config.toml
hidden_size = 384
num_attention_heads = 3
tie_word_embeddings = false
beta1 = 0.9
weight_decay = 0.21
lr_head = 0.00575
Each number is 500 + 25 x the weight over the matrix's rms, rounded and kept within 0 to 999. Layers, rows and columns count from 0. Numbers have three digits each.

# o: layer 8 attention output (transposed), 384x384, rms 0.0418, rows 277-283, columns 192-383
# v: layer 8 attention value, 384x384, rms 0.0424, rows 278-284, columns 192-383
o277:509486464521486500507522420446456464500486489524515491476495480456482491459518488453497494501502491516527525497502486519507514483517515510515488509493499445496480542499470508493508492477468475469463523515487494501484520471503482543484485500501503500473514507484513509482544452507471510507488543521484437495486469522542502467504513505497519466484486494524511447491493529460522528544478505466472503536504502471480486507469473494484498471507474492498479492532478495524530473497512541515478475489509531475484494497512480511506491508486504489524527479529504465487496486443509483505
v278:507465479480505490460494490479516502495547537497551522481516514484521513483428513509474520494484522486504500505523528500524537533480513475562528479548501432460520500479464483547437519497496437545495474486466538475533503497504470488515527453521499504499526457495519476511520491474496466514478514537492503500485469556498476468485505460486474480495499539521502508497519516526544485518489493462505512479513509523532516537465480543504475510479491507463536509490537533517510478504459468465476512523489516537505483519503476498508474472516503522498567505502486512466520456504483497474
o278:528511481500520524500478406486497501501512510492473505492499486463490485498485486522499494492493514481498512528519509552490449531505500476566513499522465492513513512499512486514527497499494533483493520565510517514491519486502506439477525493517470496489504497514521488490499515512514515519486496584512472468477458492514493516526512450529478498518509486496500511518508524512507505523465483519513518475516508515529536511468504495509537504499433476489505496515525514469474500496466511486447495493487491517507509552496503526502467495468506530479515499541534482492532495524533491504
v279:506504479458482531509554497430518443460488519475517537502470521504508496478492518506468516529462490485502498455483484516486449530463492535510463507528467474489511475536528533458465458518498490497521517492525508500504501525507472486530477458492444534498534484498539491481505479488479485525486499486505504528494489504520487463486528490512462450499520492532525475526465472527500521502499533515506500486448477463470495490477473499502485520480502478463493469479506506467535455486509528515469497527459505506494525485525440495514482469491505500514470470511479505485462507531511485503
o279:544530490521496492476502530496474442482505503473494520501486507462508472462490517540476539499491497493503491474489515489478449517490502515481443529545491422482513486489527496461491472522505473493455530507509514482512517491506499508523495503482482483532518495491500485480536481470497511528495525474490501504489486528532492517492560478518472461484463506503518492496464518471531530496490519546501527461465495499482508515496502539486524497471456483469539502490490546472518502537516499509501528489479532498485532502519468482514474464482472523521477478517498515491490472565497470485
v280:477470502523449527483485476524460484519568497549438478477486523493456527506492507559531528526515498532519511490560488517507467485500472517477495524529488503492502489484480494468501490529529487497481480487476477542503497489504479481517439518483520508481493533495496485472480480459517492549491475530517502532514515535478500476480491538475468529492506562464493486466512516558509495474540483499508455525507516519516517501489493481505463495492490496478485485443508494516503481496516473497473431507489500525479498503511503480491491511545556502534470546513525507517485461461502533535
o280:513508509569476515507536415520483446469513521482507490522513509482501516504515511535521511474497493486470514490504533510506515523480475503492490500517499489485462463517470498476494468551475509488528462458497524520512477505483481523520469512502527496547491485485521481519503510470485482501488492504512503533478494520496525491525512523483501515488489515469508520493488485518525485525511492499504506498498506493495532512467462489506493513501505499496495476501488489470486487476519503468492467486530490512500467485495513511534460526486578493506479532502509498504450465446485465468
v281:498494470521514513507531488464503472503514519470489483521486517453492468481513497509509546522464456498503485500514514506506480528482488460508468513473466483503495498506495537477532502512436463498491504468517480486499498526523470509499510485530479528533490478467520498503508476489555538520493499497464479495482475519464512523534524532459468513491552498497467471487459513504532538530488514521504502522507485518500493527502480537492497512499475520477500526546522515503511488505500481484500534475499474505499484502522504496496492541510520476506522484511516506515475454491527508502
o281:547535520540525482477521475456521480508533478506520513510494485468511471448500530495497508474507542497475474502495508471493488499480520517496469469481491447502486537503488495483525512506501518461482525509536452508505487481509521494447495500482523479486527481498524502527525537458469498509496506539457509495489534516513487462485476497498504508477510513486518469537510500487492525514508495468501490530498486475514493487500497491466493521503457478483475491546549537522502532501525499516498506513456472495518491481502496562517503488504503479470547483523506524515513426485512499496
v282:510502505501490498554455505544515506494476521530508466520467533501515490530492502495533510504487505431480453468514475489509545475486484473476460515508488482497505501492476487524487464475536506501540497497501474510482499508508521462476527497534503520507519493502488477509531483513485507459526511480483472534475484494488483492500530536461511507500511518502484481487500505456511471452480479441545496522513509485507511529511497513471523515521437497520471516487482507460460496481529537493476543513523506509542494475512495478464465535493473492492503498478539515524510468478529481548
o282:500532533505500497482456467494525527523470481556519491520504507492484510527476447499542460504492479496471450512485495472498491494477449494513493496486534487500496510490470482473468494504510509498515523474508508488487471485473507513520513531507490562480492438472492489512508523520489475480532518473506520508529557532496529486517489523474515510454515521537511497500529494491501510462483513505518493493487509502516467544483445501479502506520478542514472522485492536521488476460502512464524482530505534553539540490480521542493481507520508512534499505461522523554512483559522505506
v283:540491529501536515499444497519533489512481460505500524517519496468496503497510492499498527496485498470538511458533450493479468505490517505520482513512482542523508497468432501504508474492522495504483514494564493497501532503517503493520456557477566549489507499545499543506473512522469503504456503466513512518478473482511470557481526516508538505499498524458529507512499494486472452489440505482515469462514486526487497483487480502464513507534508416494488484448519460501518498511502493501476538536513475510468478511496508499482520515488484466527490497517490538485489511492497530510
o283:490450460533522508518510511490503464457515470521501462548511517473507502544494476526507497541485481492503516489507521516490442505480479506513539533524488527504515492516523498479507524524477481503495436499516487493513475497463499568485499482522501497528487491495514482464504480523490512481482490495529515499507507517499496512482527478481515510492518504482466532503505509525478474474546497522498506518450491498481501501454489459531495497513497519512517512483499519498522504491492497509533503487459505488484508514509541509540515488484529464486486462534503467480493474527463507468
v284:523493495523477554479508511479535499478486508544513490481467499453560467543490495508479520504517521484520506470470533517528461516520476538523491480554547480493544516509537494499450517526486495530492495493507492505479528508498536498507502518486487506470513515496465521486490545468487487474461507526523549448483444505499494472468513473524492463518498511495562501509497492487492510532434468508493500528500523502491539498443494538534462501462535494543490504522498542502518519496504518510520500516504531459429531486493514506516558491495501496468494536489488447498482502506500528538